config = dict(
    num_attention_heads=3,
    head_dim=64,
    warmup_steps=200,
    schedule='wsd',
)
Each number is 200 + 30 x the weight over its row's rms, rounded and kept within 0 to 999. Layers, rows and columns count from 0. The size before them is the row's rms in percent of the matrix's.

# layer 4 MLP gate, 768x192, rms 0.149, rows 435-447, columns 0-191
109,176,191,147,171,196,198,199,200,195,134,177,174,193,221,178,186,149,219,178,168,253,163,184,194,163,212,254,158,191,207,193,190,196,154,216,204,235,262,231,239,192,189,186,188,143,179,216,189,189,169,222,152,167,229,192,206,162,179,162,231,191,229,234,203,114,225,135,183,251,184,223,185,271,226,200,200,202,183,272,220,201,192,235,154,226,188,230,226,190,171,218,184,196,213,193,195,210,168,144,188,183,177,214,192,261,195,191,224,223,202,239,244,198,249,210,186,166,212,153,204,170,195,194,212,242,180,152,189,163,188,175,183,196,181,179,200,207,235,220,151,212,187,188,166,200,196,219,176,219,199,223,149,201,214,191,185,200,244,159,191,226,203,164,241,141,178,258,158,161,176,208,123,179,215,206,201,195,237,265,208,127,208,174,206,224,260,188,190,234,222,193,236
123,163,204,150,225,171,192,176,178,199,174,192,219,189,212,184,191,204,184,188,232,213,163,149,166,204,129,215,210,191,250,124,187,200,195,223,177,179,245,213,191,187,228,216,256,161,249,212,172,172,194,198,224,192,191,148,195,228,217,201,228,228,227,203,239,196,219,176,209,202,141,252,159,171,191,125,188,179,190,168,169,260,259,238,170,163,154,189,190,249,245,250,227,177,204,198,154,286,154,165,188,211,177,169,196,229,196,179,190,216,225,199,240,168,252,234,224,167,186,226,196,175,206,205,151,160,158,236,202,114,202,172,226,219,236,216,230,218,173,167,206,198,224,200,164,222,198,222,226,212,200,204,243,179,154,200,169,227,213,231,251,226,257,206,194,203,196,215,181,250,211,175,213,186,211,249,164,226,169,227,145,216,181,194,218,228,210,182,178,169,182,205,186
098,214,200,222,219,227,211,181,189,255,228,189,243,198,195,212,231,192,197,197,196,181,198,242,206,230,233,166,199,199,198,218,176,183,228,163,231,187,218,230,195,192,228,156,214,225,176,257,230,216,185,220,242,266,205,210,255,162,201,122,162,258,209,228,158,187,183,183,196,195,179,191,191,225,255,214,197,221,198,211,211,200,169,231,158,178,179,257,185,174,209,220,195,215,213,153,204,212,242,234,211,191,227,192,200,249,203,208,207,225,189,233,236,101,177,198,180,238,224,155,182,237,206,194,184,169,209,187,153,195,241,216,239,195,217,219,214,166,229,205,211,164,206,279,196,215,193,244,166,182,151,264,234,155,227,241,225,221,212,185,187,191,166,238,240,192,244,114,176,179,143,219,199,166,185,259,147,226,183,174,251,182,194,237,183,251,172,208,228,236,205,225,164
094,248,187,175,185,218,200,209,202,207,229,232,195,220,169,190,196,172,199,173,214,177,196,153,261,241,243,177,220,201,266,179,166,190,203,198,199,277,164,229,176,228,169,180,201,167,193,191,205,230,180,200,159,158,215,184,189,168,140,173,225,235,193,239,205,246,164,244,207,225,197,204,243,200,263,129,198,192,201,183,207,182,121,200,169,165,238,193,170,289,178,222,235,223,192,153,184,169,208,233,202,232,204,167,171,213,190,221,214,194,218,134,177,201,194,230,217,230,187,218,185,188,200,195,207,283,237,165,243,257,221,186,146,183,189,140,209,199,155,182,216,177,228,156,201,172,212,219,156,147,223,179,178,190,182,193,187,184,216,217,265,189,215,176,185,202,199,227,207,228,153,222,224,182,194,210,220,163,121,184,212,189,240,199,227,196,170,213,202,205,256,227,162
107,267,237,206,151,176,250,128,146,234,261,204,185,200,194,188,158,196,164,186,223,161,213,176,235,200,232,169,157,200,222,178,186,164,162,140,178,246,206,189,214,206,183,189,186,160,184,184,188,125,191,198,190,208,181,226,156,177,231,197,257,142,190,136,237,171,158,186,164,164,245,241,212,197,170,187,166,211,233,200,199,194,191,225,210,213,174,174,213,162,224,217,182,204,172,229,193,202,213,189,220,224,202,195,260,178,173,158,238,208,193,136,160,218,197,218,225,233,228,187,167,240,227,204,211,157,219,202,237,191,207,250,218,222,183,214,192,226,133,203,234,186,183,228,167,205,214,225,184,165,190,152,189,239,211,159,160,230,276,212,273,181,180,187,167,230,243,193,210,196,152,195,237,216,181,180,209,177,193,189,159,197,179,260,202,218,215,204,212,175,209,139,191
097,160,205,269,245,222,216,183,174,229,207,158,211,197,195,220,241,182,177,237,256,163,229,207,171,177,169,182,130,185,262,208,194,198,175,241,161,200,213,156,233,220,141,167,146,243,184,202,169,177,189,225,170,136,216,185,210,219,195,200,200,188,244,179,205,188,144,168,180,183,170,212,162,214,223,181,207,213,175,158,208,157,262,169,193,208,176,217,144,283,183,221,201,242,205,224,188,201,203,225,208,189,171,166,212,204,177,229,212,221,227,214,163,199,156,203,195,193,171,176,238,207,140,200,196,169,162,165,125,130,143,208,170,188,213,173,240,186,155,231,244,211,206,193,194,198,193,181,181,208,204,203,202,212,263,199,224,199,184,196,194,236,207,196,201,148,222,187,267,227,230,207,210,153,139,194,250,198,167,176,210,197,186,216,266,183,182,185,174,203,194,256,202
099,175,229,215,230,208,177,194,236,162,168,177,179,223,200,180,184,196,201,221,181,208,199,225,182,189,163,204,194,273,199,266,180,187,219,159,172,212,228,211,209,171,264,197,195,214,184,204,206,149,200,162,203,173,216,251,184,177,170,217,156,195,253,152,179,194,243,155,180,197,217,196,175,218,201,159,164,195,191,196,224,203,187,211,181,239,209,179,170,263,163,239,156,240,194,248,168,207,206,162,192,193,171,223,193,197,170,155,171,191,186,182,185,244,209,124,289,202,171,182,152,212,229,168,214,207,167,161,202,203,209,153,219,217,245,240,273,227,176,173,246,230,196,198,214,248,218,233,178,204,160,182,236,218,144,181,185,173,184,239,170,223,195,169,201,197,204,231,193,239,232,169,169,276,216,239,240,215,186,162,192,219,250,204,225,212,215,177,203,229,109,182,162
094,144,225,205,208,196,197,209,194,156,196,224,185,212,242,185,234,212,206,166,198,176,231,192,145,181,149,281,196,192,238,176,181,261,208,245,230,205,195,234,197,199,180,211,253,164,278,146,231,222,209,206,204,221,210,276,194,177,211,148,222,233,208,190,219,241,207,193,207,186,219,251,236,106,216,211,181,171,222,207,181,225,217,185,197,218,258,154,183,221,233,246,207,221,187,213,164,197,226,200,222,212,196,180,198,227,167,196,190,129,229,184,202,152,234,212,178,210,174,198,185,223,234,188,210,205,200,175,225,275,181,256,180,186,185,152,151,180,215,194,182,207,197,215,229,248,158,209,149,208,197,219,217,235,144,227,173,238,162,190,132,187,235,240,208,219,210,222,210,191,215,178,208,207,160,230,168,174,177,216,206,144,188,233,212,154,265,170,191,182,232,211,220
095,199,141,234,203,201,207,206,216,206,217,207,155,205,183,209,228,186,203,226,211,236,234,180,245,208,187,234,301,263,194,199,186,219,181,199,235,170,195,162,208,201,197,199,227,177,250,242,166,125,240,226,196,185,213,199,216,191,149,195,222,228,187,151,196,269,175,202,245,225,197,211,176,267,180,203,185,252,192,223,217,207,191,207,183,239,189,225,217,160,258,217,204,251,164,183,232,217,193,191,194,177,239,188,167,191,207,193,210,195,188,205,238,204,137,189,202,233,225,265,216,203,184,149,192,205,194,201,188,214,199,239,172,190,210,191,239,134,182,225,191,207,271,194,222,209,197,207,227,231,183,213,150,148,226,201,286,216,214,202,179,252,189,200,226,228,179,201,194,190,161,223,197,194,227,161,219,181,179,186,154,164,192,148,176,181,301,198,133,185,213,214,167
097,225,236,247,198,215,154,201,218,179,189,189,221,180,181,189,219,151,188,171,203,183,199,256,197,213,194,162,116,233,238,137,216,150,200,181,217,206,241,178,193,204,197,187,202,189,168,238,191,145,183,178,201,177,219,201,186,190,244,214,213,242,186,174,220,218,208,280,202,184,187,226,205,237,201,230,189,214,196,198,206,212,157,229,193,191,191,232,238,210,205,189,203,157,296,221,236,253,191,230,228,186,221,185,268,240,193,168,266,195,198,192,222,216,230,164,162,147,180,154,203,246,202,193,252,182,262,239,207,285,229,227,197,167,192,217,164,217,148,198,178,207,196,216,208,168,208,229,227,215,226,206,234,239,209,171,174,218,211,149,211,207,201,175,170,201,190,186,271,131,169,164,178,204,206,195,172,230,199,205,191,200,231,171,226,242,175,153,212,182,131,182,222
098,197,149,233,281,180,200,190,262,220,197,243,140,165,212,249,209,211,184,175,178,213,243,217,161,208,235,192,187,206,278,173,201,149,207,227,222,214,173,160,235,195,193,166,211,261,216,203,195,144,168,197,216,203,196,189,214,175,178,174,209,227,213,174,183,190,264,238,208,185,211,180,206,186,169,166,210,196,177,228,183,189,241,224,153,221,236,179,212,222,252,233,195,167,165,203,168,217,236,239,181,233,233,223,229,247,183,192,187,249,210,198,214,215,150,233,223,196,157,185,231,238,187,256,212,185,236,155,173,219,150,165,226,135,127,163,188,225,165,211,186,180,183,181,222,209,192,182,210,258,153,238,179,154,189,158,190,195,185,219,127,193,170,250,205,230,220,198,209,193,207,177,247,216,254,205,177,215,201,184,188,212,181,219,176,224,152,221,199,228,183,163,153
107,219,175,189,228,170,177,182,93,259,230,223,192,199,207,241,233,223,176,190,178,196,218,174,211,183,224,190,215,304,231,149,190,159,165,207,212,233,201,151,169,200,157,266,215,174,215,222,224,202,172,204,233,210,191,166,177,183,188,253,225,187,163,200,204,195,198,105,155,222,269,215,247,243,206,195,191,184,211,186,216,209,237,211,247,209,218,233,159,203,201,200,200,202,200,180,193,197,195,212,158,203,135,220,204,241,194,216,167,170,203,199,193,167,198,181,246,197,139,228,179,196,204,215,218,249,193,160,212,252,223,166,192,205,221,218,199,162,208,151,175,215,183,226,193,152,186,169,224,190,181,215,200,177,205,171,190,192,212,190,168,202,220,211,220,147,136,144,213,189,210,226,174,246,187,215,182,248,223,208,220,237,170,214,197,238,183,256,242,158,159,249,233
102,181,209,210,219,247,176,217,157,161,176,101,232,232,157,217,220,212,177,213,238,128,220,200,179,214,208,215,246,194,211,126,191,184,177,172,213,247,215,217,224,176,225,162,220,233,205,173,177,177,183,200,219,138,192,200,224,168,172,204,184,189,257,170,170,178,160,176,201,119,253,219,216,219,191,215,213,190,179,225,158,189,193,202,219,192,194,186,209,212,150,196,205,210,249,217,203,147,164,212,185,214,195,227,180,179,220,163,206,254,231,229,217,183,189,260,218,217,198,196,239,222,170,199,204,199,183,207,216,177,190,226,235,192,183,187,203,162,150,186,256,215,188,232,187,201,200,236,164,161,200,181,180,266,228,247,202,119,235,222,198,200,232,205,221,247,189,129,174,191,209,210,205,258,163,192,204,260,210,222,205,188,224,182,179,165,230,201,176,219,193,100,232
# layer 4 MLP up, 768x192, rms 0.151, rows 435-446, columns 0-191
111,175,186,228,259,217,213,160,169,216,241,214,173,237,208,235,212,151,200,235,170,183,207,243,212,269,184,242,196,251,219,246,223,168,201,185,224,187,206,252,250,207,203,214,243,236,180,232,173,151,184,231,261,206,183,193,176,237,154,158,209,248,142,176,184,190,181,172,212,204,179,188,201,239,193,243,170,190,220,208,182,176,180,238,181,177,195,144,197,232,187,216,177,245,175,252,218,198,155,168,199,224,148,156,163,253,208,190,215,148,225,162,187,162,235,202,216,173,203,257,216,174,206,208,197,179,206,175,206,195,225,206,209,243,200,188,268,202,205,146,202,252,219,197,212,148,215,148,242,191,244,180,205,165,147,179,188,190,189,236,245,270,220,195,185,235,192,188,159,218,205,189,177,277,218,222,174,203,172,214,194,188,151,164,221,186,237,226,202,190,198,156,230
156,197,229,236,174,203,188,192,227,193,167,205,166,171,153,281,135,209,177,259,222,160,182,209,245,166,229,180,239,208,193,244,173,185,255,214,206,229,184,183,176,215,182,258,185,173,173,173,186,210,188,201,190,194,244,206,249,229,190,193,224,190,204,194,197,185,198,225,210,200,182,204,187,207,249,178,226,204,211,228,236,154,201,233,214,189,177,224,196,190,200,256,197,263,184,163,221,212,169,206,233,175,186,178,201,230,136,172,214,216,257,192,199,218,168,254,194,209,200,203,224,203,188,211,222,192,238,163,212,196,168,153,230,204,183,200,257,149,251,225,225,162,213,177,236,182,188,157,232,195,152,255,202,216,232,161,180,170,196,202,139,193,179,262,194,189,160,170,237,210,227,167,236,227,171,236,189,214,262,262,191,231,159,201,177,112,184,204,232,157,176,200,270
093,229,221,223,166,159,207,218,182,165,236,162,223,220,194,266,243,188,198,215,132,239,194,216,243,224,206,180,165,148,211,195,180,221,177,200,215,210,169,192,159,208,193,211,233,234,226,173,196,161,201,210,165,233,214,213,216,234,194,194,241,189,193,225,194,232,223,178,183,201,164,216,182,181,192,162,191,201,236,226,261,157,216,214,201,227,172,161,214,215,227,177,269,224,168,223,222,141,189,182,216,190,157,170,129,198,251,197,161,179,150,193,173,211,212,167,239,137,213,266,162,239,207,226,259,240,178,175,180,196,251,170,185,258,157,219,187,224,199,153,196,209,203,96,202,186,183,175,179,194,174,233,154,150,217,161,217,200,158,172,216,173,222,187,234,197,198,213,157,182,239,183,169,220,213,243,222,162,189,203,152,193,190,188,223,212,256,218,196,222,208,208,146
105,233,144,198,192,166,211,143,217,215,235,177,228,225,240,187,184,197,233,229,190,257,174,183,182,186,181,156,201,237,296,162,169,194,209,176,197,199,186,176,215,222,220,192,194,202,247,275,261,243,144,235,224,188,248,180,173,189,247,194,177,194,192,202,262,223,205,218,191,217,225,165,184,179,173,218,164,155,281,205,157,177,146,199,137,241,219,163,223,204,184,188,202,225,224,238,163,172,189,186,194,222,177,265,166,206,213,212,177,221,159,229,189,231,129,173,184,211,194,200,203,214,216,217,237,196,220,150,254,169,249,193,196,180,208,211,175,175,206,206,163,184,160,208,224,205,173,229,209,199,180,154,206,210,199,207,195,194,204,250,246,168,208,142,213,120,202,216,195,226,220,185,197,158,191,230,168,249,186,163,225,187,206,251,221,199,192,219,161,200,234,194,176
101,195,203,172,176,213,165,241,219,165,131,224,164,248,208,196,196,159,219,221,181,240,196,215,245,201,188,153,208,257,236,199,185,227,249,268,225,169,207,158,226,182,166,183,231,219,230,204,181,202,215,173,244,208,217,179,206,219,138,244,174,192,195,163,188,193,182,223,159,236,202,141,182,206,174,209,224,237,168,217,218,235,235,200,203,193,204,206,194,199,243,198,152,200,219,213,154,231,231,209,136,190,168,198,191,212,230,218,160,173,230,259,184,170,197,157,221,209,203,206,265,219,175,183,199,202,182,204,156,186,195,145,249,198,218,182,209,216,225,143,194,145,158,185,202,211,120,225,247,212,177,157,238,155,252,156,173,222,216,224,217,176,203,200,241,175,222,193,185,230,167,146,220,176,179,241,188,173,181,217,154,210,193,171,140,133,178,199,218,165,188,152,185
093,242,207,141,226,176,239,202,211,191,212,215,198,250,189,180,174,183,203,198,169,243,188,210,168,207,210,265,239,213,220,173,160,207,227,216,228,169,221,250,228,192,180,202,271,193,225,204,188,198,215,162,230,219,241,205,161,212,220,176,204,221,199,186,158,138,146,173,224,192,184,158,268,231,182,137,174,199,215,247,228,187,176,235,228,221,217,200,221,164,233,145,183,188,194,226,233,240,218,174,238,213,205,225,191,194,172,137,185,170,185,225,190,167,252,187,222,223,177,174,173,214,232,170,204,244,193,220,247,226,230,199,152,294,218,179,178,148,180,220,201,190,213,247,184,170,187,200,187,181,168,238,160,238,217,218,192,196,167,251,246,192,190,170,253,232,217,202,148,213,159,211,198,253,208,209,214,193,215,223,248,209,154,145,125,205,224,196,223,225,228,177,201
108,180,247,194,191,212,215,158,188,163,206,223,220,176,181,181,169,273,182,185,167,163,200,190,212,233,214,179,171,215,257,224,154,172,179,180,200,213,218,193,213,196,241,179,188,172,181,220,194,228,195,175,216,211,130,157,209,151,191,201,190,210,217,175,186,186,216,222,211,237,154,213,178,207,227,204,211,222,121,223,172,206,191,219,189,230,249,219,210,227,187,188,128,178,143,222,219,143,194,223,189,140,203,162,142,197,192,237,177,221,145,190,234,214,206,191,226,202,217,227,182,202,267,220,220,278,186,223,237,228,188,186,188,207,221,212,200,190,203,243,247,217,187,206,272,252,251,192,214,165,205,172,216,249,187,222,191,233,248,184,174,236,226,148,164,210,207,258,154,246,165,205,191,248,244,238,203,270,215,163,185,231,157,205,186,218,257,223,213,179,225,189,195
100,147,209,241,186,152,241,196,201,168,191,204,248,219,151,203,218,211,199,162,180,217,211,170,195,216,205,212,247,196,233,163,221,181,191,206,221,161,178,243,147,187,230,226,232,179,189,156,176,202,207,232,202,198,212,219,223,188,152,190,199,217,246,157,157,253,166,188,195,150,231,181,161,193,202,182,221,200,174,221,175,181,170,201,175,189,170,178,157,165,87,212,212,232,183,157,210,214,248,191,254,207,208,161,249,230,190,185,221,265,193,182,188,182,201,225,203,218,181,246,211,230,123,199,165,173,190,220,273,148,234,224,217,191,219,226,192,242,192,206,239,172,180,169,243,184,202,225,177,156,161,195,163,233,291,243,171,169,138,169,169,169,180,156,206,219,223,188,177,196,198,219,183,211,197,185,187,247,203,203,212,223,175,229,189,204,225,219,222,247,210,155,221
091,234,205,146,152,189,220,190,212,209,196,228,208,209,170,202,181,224,216,240,185,145,207,166,174,200,172,196,190,192,193,273,188,216,238,192,187,148,183,245,159,164,189,245,192,241,199,190,230,205,162,127,202,208,191,177,184,209,239,262,208,193,197,189,165,253,177,175,229,222,195,186,208,184,164,204,195,263,183,209,188,142,240,190,200,196,181,205,252,251,174,177,171,154,223,233,201,233,186,178,202,226,151,196,187,195,192,223,234,186,141,211,286,225,216,244,197,179,193,170,201,213,168,216,223,229,173,167,185,204,201,210,228,225,176,174,200,236,184,261,253,241,177,191,165,185,194,190,164,171,190,204,218,206,174,153,197,212,139,185,272,219,215,107,183,224,209,214,151,208,239,197,202,198,165,225,226,203,211,188,188,199,124,220,197,191,228,214,267,261,231,196,237
097,163,124,174,194,215,220,166,221,236,201,197,210,202,162,210,222,196,235,180,215,242,198,154,247,202,206,196,210,202,221,193,133,218,218,209,217,209,138,155,213,193,223,196,210,187,196,252,181,263,162,167,187,191,158,282,271,261,192,203,214,194,247,256,212,192,268,161,231,227,205,136,176,161,181,206,198,241,207,194,242,186,215,238,193,199,203,246,132,221,208,181,219,196,181,175,176,158,186,193,177,261,201,203,232,150,171,171,190,239,220,270,173,150,144,221,262,193,156,175,194,204,192,173,236,212,203,189,251,120,203,161,224,211,205,183,180,227,215,194,153,184,206,174,177,183,206,188,176,210,241,190,180,189,202,174,217,208,178,214,186,224,200,189,224,197,242,225,166,237,212,211,187,217,234,233,196,213,145,198,164,188,216,202,180,142,209,209,215,184,186,204,169
093,181,220,199,160,234,184,100,208,200,191,225,192,210,239,198,170,164,203,169,198,208,249,148,179,173,225,219,181,190,248,241,168,197,257,182,187,221,150,161,246,252,222,163,204,145,183,212,149,211,143,150,205,225,167,219,184,222,150,230,212,259,238,191,214,253,236,185,200,191,212,228,152,200,148,227,166,223,200,179,173,146,185,183,190,202,216,241,199,198,226,253,219,194,229,214,211,210,183,231,183,170,185,224,185,194,219,217,208,211,233,228,197,226,212,224,205,202,142,191,227,170,234,254,175,235,283,143,194,189,203,227,194,156,201,235,216,181,199,154,175,154,207,223,261,197,216,208,215,164,180,219,180,185,187,170,164,190,140,192,196,175,249,228,158,200,205,142,184,198,156,186,217,211,207,203,210,173,122,210,187,228,180,210,218,184,177,178,208,230,185,215,154
100,184,256,164,151,209,207,200,175,179,168,222,213,191,216,162,208,164,154,140,157,188,166,217,175,230,146,233,202,166,198,215,203,233,247,174,150,143,197,200,170,258,179,149,203,216,173,219,199,247,189,187,184,217,124,227,202,202,200,217,206,205,203,185,151,150,185,190,218,207,223,207,190,183,227,206,206,150,240,228,172,164,213,241,201,225,238,153,262,210,195,181,190,233,222,204,218,196,155,214,246,222,176,215,174,167,214,238,196,260,222,203,207,191,149,208,178,210,224,257,208,191,193,242,188,205,177,206,261,232,222,177,172,269,215,184,240,177,197,237,205,226,223,204,216,206,194,225,190,181,161,218,187,199,191,224,241,172,185,226,190,225,252,256,204,219,203,169,195,223,199,237,181,252,195,195,199,159,238,190,202,206,191,183,285,227,115,291,189,187,209,177,178
# layer 4 MLP down (transposed), 768x192, rms 0.141, rows 435-446, columns 0-191
105,237,227,183,185,183,194,207,202,158,166,217,189,214,194,206,174,260,216,178,228,213,164,205,185,195,211,260,183,228,218,230,246,232,259,172,210,202,212,181,193,200,226,162,217,189,179,184,198,218,214,203,177,199,191,218,172,179,177,198,187,222,266,204,229,214,231,200,204,176,197,185,221,193,202,145,197,186,268,150,172,220,194,201,261,180,223,198,179,206,194,274,195,189,229,169,199,248,139,214,255,107,193,199,189,189,185,162,202,238,187,217,143,206,199,199,224,237,227,239,212,195,203,168,224,151,239,199,214,184,249,252,156,213,183,152,237,186,177,215,177,228,238,238,183,175,194,197,229,208,206,250,152,188,234,189,229,232,184,187,224,139,238,150,172,122,206,187,200,226,158,225,185,140,224,252,240,240,209,232,152,215,149,160,196,170,248,196,209,210,188,229,253
129,255,207,155,165,236,234,209,269,214,209,199,202,173,220,206,195,242,200,143,153,208,232,185,221,197,152,158,191,184,206,232,112,226,249,217,170,199,165,204,195,200,124,232,225,211,202,127,263,207,156,185,184,236,201,193,185,203,195,240,208,221,122,152,235,229,149,268,204,156,209,179,176,190,217,217,215,237,141,243,202,235,196,203,196,208,154,176,242,173,165,146,205,218,201,238,195,234,223,214,184,192,170,252,213,200,208,192,194,192,197,231,163,203,202,241,173,181,161,214,186,187,162,214,184,221,197,214,225,200,184,175,218,198,216,165,212,163,222,248,270,178,173,197,187,201,228,176,200,230,213,221,226,176,253,183,201,223,194,165,166,216,187,180,210,196,163,181,196,203,254,199,195,183,159,209,181,178,159,198,174,247,227,187,172,182,133,154,218,227,155,215,171
100,167,188,139,206,236,171,167,181,188,228,254,230,206,219,226,188,146,214,199,224,194,229,227,231,178,221,210,169,172,199,207,236,230,220,230,209,221,236,249,165,247,154,176,158,239,237,242,188,191,190,206,217,191,216,230,190,269,210,178,231,217,235,211,214,140,160,146,203,166,163,232,197,134,193,150,281,186,192,192,256,192,211,184,189,220,232,220,217,239,191,210,175,232,188,187,213,229,218,179,200,211,207,158,193,217,215,211,222,225,213,178,241,176,199,222,195,156,189,229,211,158,198,235,234,209,121,171,236,226,202,241,246,236,168,215,225,186,239,200,224,203,186,217,174,182,244,182,237,212,194,201,200,182,176,258,235,179,204,185,209,173,202,147,173,245,229,157,226,207,268,238,256,184,204,225,231,221,154,200,271,149,256,203,229,230,183,217,201,202,193,168,178
095,168,222,222,200,202,171,221,210,190,159,176,149,143,144,208,183,230,223,159,223,154,228,207,215,224,195,238,157,183,141,166,192,220,206,225,173,208,227,225,196,163,193,166,217,201,199,149,192,224,185,216,158,204,193,280,209,194,223,224,241,196,232,204,170,168,193,167,188,200,164,218,220,182,231,217,224,191,127,236,212,270,238,203,248,188,169,228,226,192,232,147,187,194,153,183,212,189,178,173,212,156,183,129,231,208,180,156,216,218,221,204,187,183,248,231,177,155,189,167,161,197,242,215,146,166,189,238,163,228,216,249,236,234,203,184,176,215,200,202,193,212,147,225,150,172,197,192,193,169,176,181,191,162,214,228,180,243,171,192,188,198,203,266,208,225,217,143,221,201,174,211,163,221,177,210,222,142,152,243,185,226,217,173,160,196,193,209,185,146,116,187,226
104,231,262,202,198,191,222,170,148,207,237,219,170,147,229,256,262,281,192,150,170,198,213,159,196,161,202,187,196,136,179,272,207,216,211,131,196,244,170,196,173,186,185,195,198,222,227,204,226,177,215,240,196,193,166,232,182,184,214,188,244,234,171,169,229,181,159,145,143,177,191,218,188,146,170,223,166,249,203,193,234,153,157,188,245,240,193,199,163,213,231,217,203,175,231,206,176,225,176,219,206,193,240,204,228,194,222,166,267,212,166,147,190,200,168,221,193,230,176,173,168,187,260,218,200,180,185,224,194,205,175,226,188,188,221,194,169,213,161,229,261,191,207,208,159,208,266,208,200,185,204,180,250,220,199,201,193,237,242,242,183,235,147,246,201,218,220,182,184,235,207,221,244,251,187,164,206,188,157,184,229,237,193,169,180,163,209,188,200,195,242,209,210
085,168,192,262,191,173,160,185,211,215,178,180,147,144,215,215,215,180,192,224,271,137,223,199,187,180,193,174,148,175,197,234,198,168,124,236,142,213,200,125,230,215,173,194,123,242,186,173,155,218,174,200,218,185,226,154,230,239,177,182,231,137,237,217,227,232,213,230,217,201,185,221,215,201,203,226,162,195,233,176,210,211,231,137,222,210,189,201,157,233,185,220,207,202,177,196,185,190,243,192,238,181,231,181,165,215,205,261,186,223,192,190,195,231,198,172,188,202,179,221,213,221,193,225,199,191,169,165,161,162,192,225,225,103,193,234,215,230,186,263,182,241,174,189,183,209,187,188,228,232,198,148,210,139,186,210,235,217,183,199,172,225,220,208,185,165,156,200,269,210,232,169,195,198,158,173,210,236,171,212,194,220,221,233,270,169,170,207,196,186,179,220,210
102,228,198,212,196,207,204,225,213,220,233,201,208,161,196,206,230,152,197,217,232,218,207,203,207,184,193,215,237,228,207,173,239,235,212,208,187,169,174,203,253,170,177,197,165,190,195,199,182,168,194,238,229,167,228,237,184,251,243,226,261,208,166,262,236,194,218,231,194,157,190,185,215,175,139,207,187,200,233,152,215,198,214,148,179,161,165,187,155,184,186,212,245,192,249,143,189,256,175,239,185,191,219,217,208,186,249,214,173,195,239,211,239,230,212,203,143,179,173,204,211,184,188,230,196,167,242,196,158,178,179,231,194,139,200,176,199,212,198,178,190,197,185,216,143,174,148,162,224,228,274,219,191,143,186,216,235,254,192,225,268,170,204,241,214,229,184,138,191,173,199,213,279,127,192,156,157,131,199,184,194,161,213,226,238,180,161,187,219,180,189,238,215
103,202,185,173,158,230,131,165,202,202,137,169,172,170,222,155,221,184,239,211,219,221,184,185,232,204,183,153,187,196,208,196,135,182,219,210,238,233,198,215,168,242,176,184,214,190,171,172,206,236,241,170,175,239,155,165,207,243,164,230,157,168,225,204,210,193,175,189,202,209,170,216,232,163,203,191,194,183,158,186,195,196,202,185,248,247,171,207,174,210,293,216,185,205,227,259,198,226,171,200,226,165,214,166,197,165,166,194,218,200,175,192,207,224,257,242,200,172,174,136,196,204,196,234,215,219,199,203,182,188,189,198,160,170,223,273,176,138,176,211,189,223,216,259,163,215,261,168,180,235,233,229,207,184,129,151,179,190,226,150,196,179,217,281,207,207,146,170,205,214,187,134,203,206,170,187,208,205,214,182,242,221,199,202,155,252,171,156,211,188,217,220,206
096,250,180,209,190,172,187,187,187,209,199,210,205,201,193,227,249,195,244,162,204,254,228,171,227,219,189,213,227,217,197,162,167,170,150,214,239,221,186,162,194,196,149,157,197,157,227,209,179,178,234,254,203,222,201,188,229,224,113,198,187,186,139,165,194,188,156,204,226,193,227,229,224,222,196,221,186,209,194,182,229,191,204,164,175,184,213,162,229,142,250,220,232,208,157,162,200,218,208,203,241,166,223,153,170,231,234,161,184,177,182,184,178,194,198,174,167,241,212,264,223,206,190,198,240,169,233,222,216,263,179,227,116,191,220,206,198,137,181,179,182,187,215,206,215,184,193,220,210,199,196,207,141,188,265,245,275,215,225,246,162,246,156,262,189,233,169,217,228,151,211,207,231,237,173,163,205,182,219,228,229,200,205,188,144,142,202,170,176,189,166,219,174
098,176,212,171,215,198,213,207,225,156,204,200,170,233,196,189,265,148,138,201,186,184,213,204,265,246,155,194,190,197,167,180,239,196,196,167,186,131,218,201,245,177,211,208,224,221,237,189,231,164,200,204,214,191,252,107,194,171,199,247,233,290,185,218,186,218,185,208,156,202,196,225,212,178,224,188,198,156,227,219,172,201,223,163,191,221,227,208,234,190,201,175,251,231,215,167,195,218,242,223,230,207,176,167,177,149,230,224,213,208,207,192,231,172,177,156,163,286,219,219,227,171,185,201,245,219,171,171,197,235,254,187,238,228,209,165,205,251,190,189,211,158,177,188,204,179,227,214,142,179,198,207,231,198,200,193,202,143,181,171,184,165,145,143,226,203,168,165,227,231,185,174,244,185,241,149,192,181,188,197,217,186,246,209,178,202,276,178,173,183,220,206,236
102,178,172,182,161,221,231,195,184,187,163,168,138,144,215,157,211,135,234,201,212,217,201,196,248,218,232,190,185,193,208,219,209,146,169,202,255,234,184,172,229,177,195,241,193,120,226,151,210,242,239,253,174,217,201,210,161,256,180,179,214,225,142,221,213,201,193,179,190,206,185,231,215,191,201,216,202,223,168,210,169,199,249,200,212,180,151,217,212,223,147,196,167,163,225,234,200,236,211,110,151,218,159,206,196,235,223,192,223,156,188,200,199,186,301,202,208,211,245,230,177,192,251,202,223,176,224,231,225,147,168,243,213,244,227,163,198,246,199,206,215,196,210,235,182,151,212,219,209,208,221,168,223,148,157,191,187,233,207,194,292,225,195,226,218,139,196,186,220,230,231,208,193,198,141,199,210,208,215,220,207,203,238,177,181,223,183,215,181,182,211,195,198
091,180,160,165,244,205,152,165,211,235,218,230,222,185,206,250,189,188,202,218,243,188,238,216,203,122,225,206,239,233,201,278,246,161,182,156,212,249,209,210,206,169,209,193,202,220,198,167,189,185,206,228,196,157,269,173,190,198,208,208,224,228,225,216,249,196,186,159,203,172,218,194,167,225,209,210,172,233,145,230,219,220,203,184,203,161,197,208,160,196,167,235,212,217,216,163,197,187,152,198,170,212,194,170,253,213,145,195,144,170,203,164,188,250,262,160,205,201,201,192,189,174,220,167,211,155,183,151,176,206,207,189,190,176,162,162,185,220,183,228,204,160,140,201,192,219,206,137,258,206,243,261,220,202,220,224,136,228,240,195,163,165,196,149,209,198,222,209,219,196,177,221,205,151,226,177,193,191,127,237,195,144,192,228,155,221,269,173,184,221,210,197,214